Part of a small language model's weights.
Architecture: biases, capped logits.
Training: a variant of Muon for these matrices, 149M tokens.
Each number is 128 + 32 x the weight over its row's rms, rounded and kept within 0 to 255. Layers, rows and columns count from 0. Numbers have three digits each. The size before them is the row's rms in percent of the matrix's.

# layer 3 MLP up, 128x64, rms 0.229, rows 0-127, columns 0-63
096:077059171115182151149146164063087142095099136140139138205126166117133071140079173144084115154164111108109137123143127122095129098164104084136097156098117107104056097152120116178097146146107128
096:146148148097138157124147114107098133108111082128149140079118108099127058175091130147133116108120111204197137105188161129121138197138124164183179105087104064129111123130080110081124101176105110
103:154167171098091101081120136062119156149117173103187123123161096139130053076148080098082170162118098122114088211125162124138111130154099138158150105112082153168127113177132117143160095124110113
094:101131138125136167146089160080153090066160126167101136169113100155136134145075149103149105094145182125160081170172059121112120091155123130140088112104118091127137116147163104103057067078150079
088:169108096138146186148116082136097128150166154112187148128131180097093134154164182123182187143129124132132116169075089109119154112083163115167136137146115171145159100169107081108132155044150087
099:134111118092138132177144111114120131133146112068076112141203103092124159121081125207098100134131157180166084137166165068137134210108081145132146096135091099112110099100107143099100169166127128
095:189143120105159104129130147135091207121080113122185111150107167112147153100139034142106092081143123129134103138095087154155113161148125137180069132132131162119100134142072150149125189194125131
094:124089125138127197149153110120193109083157166084086121110126182133131126117116096093132146170146143146109136123101154115155152071139154106147166093135125115169169100096181173072141094224159154
085:176097100173136116105174166182169106141091094107123144127098129123097078113151130080173125174180163140113112141118106093122116083108129130201105191144129078087139115101110129081132114080193164
101:108163161072165122093105121146109087158088173146091148126185090087077146143062088141047136112123116077120107119111131178080128183129158114120149120131102169070129107130116168150087133138105158
092:098136169101146171160064142148126082088118142071116126158143143113129142100092080156106119119114135126129036139148148094131206158085091133144058116084161124118063090136077150112109107139135132
107:149082152160185109135094084084147112164108085175114140117154095171076159120140141164140156149199185144093071103177147183192130153124114164115108124108129156150089109123112129131168128072113111
090:111140088129129122184177175077160121129144104073099168118147147124150176113146102065172059109121158134122117150146123126134124103134169139061072170214131168137087140136155140113079124119108095
109:114079037082106144109064138145073132103059157086093070115074147136097098154108116130174129134085116133145209138141137146112132103100150093135141098125087113149143133172115163090125134157130133
100:116094191109105178150089120122133131179186082115104141120059171142104130153114195125087087129160103115138163082119116159089109204174151144114090134128155082088146124117100122139110089122148181
090:050095093172156138139134098147141129123132108092112130164117142157103160083109140114128121083136113089097156096147127117102167196154141096103162129089148114130065137163153085096201199140150194
089:160158124083156146195114120122129054144146153149182148092144118133149073153146149103184178103161078169117151143150091144162083092081156109111111114147163126151145154114187124080145120137053130
095:184073106146123165124169127129155148154150129137144135178162131185163076133176179162116093193146141053154129115115137099134193166111134118152100137117138154143084093124094093151106059106112092
102:171109065150060158109143120130139010180133178148126128162150154144132170122146170121126101149133116149111110112112187124143152089172131147160112156136123072091080132105066113137106154143134149
099:089206151140142101118059154169059075093147126141172137154085156111107157057152145144101083141129126137094155125119094120129127110106162079145121077144094101146127188114149142093096070139133108
079:092109129153173144122120141190146114140163160110174144111118147120154071129190131101113107095154118145158134094043176107119158139126123152121144071196211109160098147122060125153132134134160164
091:135149119125133154168156198109104174169081090150120191145123135132141144117171087112067150118131092144167127135189134197095123152183113162142146130149125103082145180139202135139108113084176118
123:136145104110089097166133148187134180149119126082114097116132164141136111065207156096116209103133111144125109176165129098106118112106183088111072144082114161154163104153144112073113150105139081
099:117126101161125109079080165139140155222199088188080168129109141118141118169095174122122096201107133168151152161119138101109137140096115128134072188164164124137113139127114146119142164136131172
093:160150090130110134164081115144122109217089163139138129141184203116162144120136124091111116093087102153102156110108174146187150140082092140105162079128148111110091051077099099119148131129147151
088:150129127142060124109129127142172110091179071168181138049123126108114150112113117092105172102115121110180129144097093131161147151115092165145045149118066120121112171151100104189116093091115152
096:113116083175140152132182104107139151079147078118120077119115148164114103154119111141185116074148114097169107144092180133137076140120109094168173091093114153093125141084169103119116231146096129
092:139096099115174140073134088119083131115140122193114077099121172116156188095097164131130109071106144084141069108158077123129151160124161164137177127160190128201103155083101157134150130144119118
092:218146123139101124145148142144170103123118129100109097114146102087145174160129103154113107120097146098133114073166139220142119127147062086102152109119144103111081145148165110090041130144074112
093:122181134125104166141069148165145143150122196159201164124086080167106147114185102147202154113134089086143146091129138056126125099068105117121134141139168128122101128132091125090114181142132118
095:131098106137118111090112048164114087130125080113099149116139097163152128044152135177140131100149126127139123107144125080215108122129084079086162132166105128064133156083124178141161165109136162
088:122088160118088114095086168129178187164109109145148141088131067145138111130037110145144163134131134108137119172124133143143129158152155163134100194155122148165142192132157140170126210165097098
104:086145078090154151104125153168047128088160117114114100095081143096117047131142142098165126101075120165132131107116135069126176078142104091132136120091110103125169108072117135142178104178136165
092:130120146106097139063122043149119117152185160077132141144093153103146150107143097152074117155175125055163086081182152119130069123111100100129137085143150157160155168156116117084107178126129129
089:129131161111111147109088068077176162132108118085088098081163107126111136119067105146151125160156077145090131193135140165139175119164131118138134106093108191106064077190104089087106136148127120
098:151122126114181143099120141117134118186189163101124138158103119097146139196115144126151184092083154181147129138205085185132148098154162155166150179083167118119146105156162103126128079106167161
105:169133145068137132134115131156175115091113135116125178116126134071151182106175115152137105116174133163106112140162117153140129098112115218150166158102167209192117135152127091141134186071128097
104:174129175077156168144113093138105135152198153132132050055094124114147118184085099163116094164126114119164062127159151188098089133134085100104122087136143124145120082116097111101149120095138138
086:072124102147061190131092147158110101123138106100104129140158181157166127088138104112131100089101168146107126160135137114106187169150140096149067133162109116137116097116079067181120180099139197
122:106165100096107102159120132177105107141135134129064109126130110152148130105171170183091187179150079146152122075145098151182188199117139112114093125102089149085164056147145159123121117102122107
100:134126123152131097121143136161114116137075171139125033191132147093096148144127126143097132128125152147103112085110225121160175158099106071109049151136174123146119157175149144109173138132146094
101:104156134148149083082181114103144181104134121116101073139114125157137083094150089154129136088108065123068128039128125118130149117127144117152145109132130161087145078112103121139200150093118042
105:089131140184191136153121198164154153113138186106128089113098127189088107116134156153125099139110111150123140105117056143070165137120119161080159086112110163168141107166089177162123080086111113
088:112151130166153092144074163081130104086109107039135167114110153075118121109136083094108175169116155102175084110144070086140092069133114130172146150113127124070153129092104159133177117149121154
090:167108109136115147101056171112085103071137150108116111148104090128058176143132134137061129161104140072105121112082115080113085157132102138095147099159098102141145157141036100156089143143133095
096:164107182152129170173072138210088163143174127090087144125160127180156156114113141092064106113131042146104153105080129167142145140101136155086127166103142112126150147143159080100124140100126110
095:158192096126120178103112138133191160089047109133119140121165185150136094126172138115102154120139130083116109113088136110140187080056144088094172148139095155114121081106163124168145080148135109
099:144106084106071120177146085125082077175166094165121130113121137128197163124096139171090155135092141141116187070121145184128139169101123152128161160161154133137148179110083126107123166128185173
118:185115119146138172072160176167175099105127181101063119131111121078089140116110088145154136108139068135124118172161129138158071119209120112164150164133172103144097168149149155147091117087126151
109:058149145122182143156111159118127118095118092153119075101064137122092095101150075174113113125192127129172095127131195097188104126136132127176095069167110129132195147129107161172109122136137113
083:160111111126125125122128146123148158122099140167159100078173061094149052190150054139094148132091146168118120195136133119108060124167121085179185146108127148170114128114091144141162147106100125
100:167114113121101127094130157140155168139124147068121072137123113130124143115135092094130125202149205051093066148134120151095103138103154063051091107128152088148094105154098145111167125129143094
095:095105141128111142134168121107104147109119128120099138092120168131113102119186132100105127206137131079196138142129077079177115122132123181128101149084088159153200033131169075131138132128154113
087:177087138133101168158117071099142121076141107020092088109154102105085157124106111133050116176139133098094086127140088163146161098103070120140150171151147134140136106096126093129138145105158118
100:112122128154101110100138176134124171157169150128140140116111117117142100143066176136136161175188147206176174122108152132111183065086154110110106219103094164164131111116119116073142111122131141
092:172123122075153140139120149128105093145160184076148126175130096123112080159163101119065167184181155148183139101130066135108131092122116111164139147142097183109124174117091133086115156118104201
082:125155160115109139138137088137072158164097218110054134079121129141171098134070093208093148157103091177090129136161151161134101171153125107118125138132140100168121145097099119109149153177138095
119:096132082089090115196140070138107156094145103162084140096172097118171155101071147114151072124137139109066138118155163083089105167156174135105177079135096091121122118123103074113165142160140140
114:171145198126183141132112100185142135072091206113112158103126176128155114067096115173075134140089164109163113118122138149168103057142123183091128098138160161158124137124128106128102134122168098
104:111176151144152069114140117183090126140133129198133103113139112118150101167052163128119114143104108141104169125186133107144135132082140048106078115152067091118137203113130170107132181124145133
100:166151111142095152052127161076092149117119144135133167092130115110095133125173175079146161127114090149100183106083077085087150122087083146149161118154136125114150135119151178176212140122089102
088:096113108174150145138149145096128139137103120168098082136166094102087083177150129138137212105081113119119141140123115099102124181159195130127161167147132170099199125172129117214172153118127145
099:155149181178137143138094151127162105151147159102139084127114154137092167080176151108075129116110108083169076108180084117185119113078131113153078163108176150125149121152186106118153111082133063
090:118095096159135124126159124170183143097120163100123131138157191174107152112170152111098092125190126068106142118081078088153180162126154089114084145069109101124121125157132099129098061140159069
107:162094086163204112139114122172141078178115173181127161077108130103169125156073134110133131135108127098172185144110126177100167083136131083139088055153122150166133127108116152106110091159116093
118:151131115169105103109156172120181072082157134132128133214148119117114170134169122141095142133187169189095098184098160133116105117146111103161163187129082137102154081106080106146117156081108134
091:111074125132120112147129091136217136136067157143133122149146194117130118130097127153152105076121100090078182158161139113060127093089147120127101187097091144139127118060154106113130139085110187
093:080151111094095163119104118126085167090067092134156154129142127174163147170068086188100098118139115089128118114115118165118178159143146120101052118057113110114094097157108068145161141115145160
101:105160119151175098157183156090154175163154178088092123163077186121185191138094172136104134162202141123162128106152132164105102110123099114099103121101147163099111082076142146114148137140162111
093:143181176125118105098138117139114121130105124136078077085119139144193145119104101163079133118114099160145149217082136125131099158199084106180136105099110095078119159082104096146131137088185147
084:112150098125147135128101130154123137153144178114098176120194171136154151140133144135104155111106103180141086137158123139149129080122133164120170134226192123097106115206095133092117174199116166
101:178143103092067148132169152158163131119104076128131117117157117098180173067129087198188100077127163168161127157152187153137124110139084066169149112124118123136104123146090124142136157176146154
104:127118142068146129135145117109132104122080120141105090135146061084166116107094132127191098068130118099085059128158108129104054130089125089056170101111117131164116164119094101168173124114172114
107:140091102120115106115146167183126139141111112143140066101126163143099081075137126083166193193140128171117133130148182079131124134159175087153098182105063135111110164115086086146150068136148137
108:095129181103107109162179092129082122074109163123139126112093153120155146142084150165115141133143093113177151120129110074181102110052131142154162087102111124067091105100160094215157118127157156
095:075128126129110128110205160115166062091125190198145161108112080082067108175114161120172128111097131080166131123120158148152118134113106131095200122144148114123145121114086076127126086101112118
104:110087152074166186093079134067098081150144139135141135178139105139086154094121120162128113100171146084156110191193139158085121158132165107159176153158115169174120139154125134087076117096118111
107:134114137120185160114103148162069185148144091172139106131165127081119082136107071143119169145144180113086113147130151164152118172104148139082152213114123170075118112128177085111088130129160172
106:186115183130156145136181076116130156116064111114065133181134180142109180086066123113065105166122135061160141145190157171126109121119089142111103128123134132095123120170140147095109145137137097
092:135123164114101173100135132127112182074116163125128119071109116144162144114166136083100081121135116105234128137106147158135188151129164144145145053127119090105131123168123158044151152101104159
099:138197113138107134092103147082170131128080137103115141163123184174106148093113129172139105118108163127122140130190166146100092100086133087100165133088048147158105082151107073131086095175169129
098:115115148154079127180137098109094137117158095151156165148136131121065149134149072191135084105144122137168169176131140080151111142182093091135200121147095140161067103153101130093200091138129128
092:158090132074189178210134130143098117131133139136148151116124151157181065183065124209152072148139104133126114186147109106131110160150176132088100124122114104104156122099115107151169135144145133
096:094093126137105128202109132166143159132123161143085112146140133141162177124160175096104077119164096080166129117111115178099128086130146079095141105187177052167100079147140094159123082128109095
110:154068165059150129108123124123127151112152102198118126160106137157117110151145113108126103138115128147105039177095080122206132058137166174136155159109142201127101155137114112140134155158156112
085:093135132107148066139194120137099119116067143205151112074164132168122111177105110129080129112149172210144169174099080114120129146099186095112122125105124086127101118154106155138086134096154127
114:136115132126132113104119119112094111132067137148107169112071123086154181185135108187133131087179109135159126126121107178092106155178122108191176135112182154103096136099071055129118170144147177
092:061124105173194113098115131116116116069167128170093136160137129094133166100160156137147096148153055132178200141102164141118161139207082156174161105145105145105118130119132111103151088105135151
093:076159141118146136091131134113088151157204148144073141067158102103157115105083120087141128108110151173156177105106173076120122089145111169136093095160164168178170121167178134135102137169140081
097:127121180077133163196079134120159132134157143143070106144090078156065118099085108104065161089109167133126140152187096099138164083124134120100086122121090151185133073145124101117122114120167158
124:070113153168124132138147057165071129086084152150131135181176140111211139074142142096156108164144111156144109121128095149138126134149116130085116123122146124141113177070148150054179174138094120
089:099176155080140138139174114217159154142132115177121098096064130094112078095148125117123123131115184094198101083158080176104122135083095116132097150111160113161139117162092117123120141077103150
090:103097141136104159179143152125136168124097111098114098087109083114129129105122048051149124144124067084143120113164159110153066177086107128210110121117147106136184164126175141140176146129126112
110:093188080099110095129122119108188060168133117135156122138161133126108097118118154142155161119094129171159121094092099090094116154146128038132126140169072157170108136144138119162073125088067178
106:162152070175130176138115104107110110087114163139173103089108095129125160123122098126144160141060055167135119124087112170108151173142101092082129094105172120160094196088073140143085151099116124
109:170100185130120210132124156159110121104145143089129122120162161099150077128129160154142189173163111102136128161110124108147158125128102091071106121142082156173149108164200080126183094106188124
102:123180168124175075153078122146141181100133091129103126133129109156139133202163203188157141151112105168189158137120176109155112129118083118116106103098141110115166137111087167150052109143129114
124:154072107143121188151122157177134158107177141102134073175089118115152104159154145070123109115122129160103127102152120163170174139159141145117082119132244137133114164124142184146126086103141086
126:118056127151151109147091138089080163166179136173175194152098123098105125178144216115136149134111101182149100151138114182122136173166182114125098102133148141173147106134099105105127110156101101
105:121130225142096108157146113122132170167126129139210145138182108099092078089114145177152165131133129103089165088127096137110181152170114142061128170190127111104075163121144129145137128138137110
116:122113196171135157170060145135155051107156179135154095116138123124140103110104165081140164100184166135159095161144150099106125132091098141094106086108119128089117079089171089139134148096192143
111:092108072124112193075184112145153169131112145194146104148117195154132174156085107162172093104115148100108166094085111136067202120134176102118136116100094125107120117141112112120135104166161119
097:188155097166121076133138142067177081119082173153168150117092094064127134155127126131077115110093088072145144155127155144137145095137157161148123118113156100125072105169103083113203153134146161
099:112111155195082130120110159078189149147143088138147136149167075114093103149167093077109146091138123110167141112136101154115064101100164167163156047170176083149126098124114167127138114170118132
114:148159161127085144181093143130127144104167190149139122135172105170166120159153175149138051161109089094082133104093141118118146109146128120184139084110174109056122124122161146174147148190097086
087:089114087117081127119137168168073132089100129151163181086142058125076118139116147144173133122101047166146115161081103129138155108138110172106159121105126099109077062117145121173120123157163177
089:135128121090102144121192122157137141157071114100079162086172152154178106107113083159130161142090093164123095161166123085065107120111078150075143169101118084154108079148176161107155116135084097
094:117109114135065184146151141147059140154141127141136148101150104116067183104108110144116093104150153146132157148089105180114126142131078131172119120114080067118094140141185115212179174169123151
102:106133129135010103093139081107101172139072110161168121056140122107108106167113077137146113117117154090071122115161139116133158082068089166168109167115129120115124102164134092130093119134146133
124:095147150091175125090134123118144138141159098120097109114076085144080071121072152140091137155210098171145173134174115136144140165113161145098188162135130067140166136154094114075095074140115136
107:156086150164134151138164119132100088112168141134178153143129098195108120105185157178149140105105189112171142093133143112082177140094169085182118119157092178080126152103114103097130084137169075
097:148185163159175124097177137081132117132158109145148142137160083126171104126115154061109119102176117119133222126122108141126127128162162097143064135155130116141198085178134094107180131155092092
104:182152174164119121093088079096176148180107164156121116152136156098086167095123166113168144132172095152146191110136077108130124140173126128098123210127136142111130101108121183097160124119063169
100:169149160139142128070163118111086158128122090132150135130138134065156110105135104128101132216103064134077133116102118110125136093119155102115107119066084123057098144115214133075115141145117080
089:148125178080110168133141123101140087072140138131131086119165112074140163151065106073117161134088171125144105122171112137125133154151136154076180130148101071187165115107166167199078128125165133
096:163128129104120144102104143140126179148109114061136088058092162099152140101118126094168184143099108087103091128137088190115143072149120134103118128036090180118085094136142089106135104139173120
094:143133125126151085101145103180132109171108144178150175154101183111137091202112171122169166128144081184160115101170167179093143118172133123094099138129122165157121138148113189086165180157160119
107:040119130125167148121143136089089131156108158097092195077128094112119112094127141100116154171143069099100132156144146143152132043085159180075121126098174135124137137118158126144146107143059094
101:082131158099160139125106147133079124082138102158114141176125116098079122099129121110146079142161087158078148110144143186152214083109074157174151185134108104106087122123182127191140107168123138
112:164156090119139104160132197155154134073159130097115134048081106134115075181152144102119084119083099108148137147130078093186153154147136116138124114170069096072130137151109129201123137134152147
099:104185084206171135138098152045114114148105095114085123163165100142148140085062148092117130138129111109146082096121111163129135111143140190064125133119118118168138100202117145149131111120180132
105:042127169143051107146150135130153127162099172144168140111184136085110149141156173106079132117116173157087132120128116109148084168110152088149136104111207097107168158084160115140080124109097115
091:138056138141199092131157098144095148107081107134111112143124106084157082074110131112125166158093111137147151164109121111117186141145176150131093100101110131079101176156072184119083132078169086
102:097084096137110152137107180126156108122116122145120165161172159174087140112134142191171152164169163178102158082173113087084176196084111149144149151116082112097100102173166113122166103109142160
116:078072074107156104135114145066072112089131090140106131157163135168184093073120152148116140137165118157113126205135150114156121120166117096100113146086077137127160215157112165123155116129125099
109:176138095164101181137132122085130107120113071093129067139154169137173105175089170093161111108156153160164128173081176137185111162172147120165091111081118142165103123133140139129169079125156076
101:108145111150147170139099120115102118082177149108107078076166139090197109123147093096166119164154131162093105149063160127150102138171173165107147140080174111134185178097137107126085158086088105
087:114152149066081143138051163089132139171113155112195114141156150165092114131161133123064127108114174129119111113194142109122131153084080103107103084139170126126148075177128093155118112102060118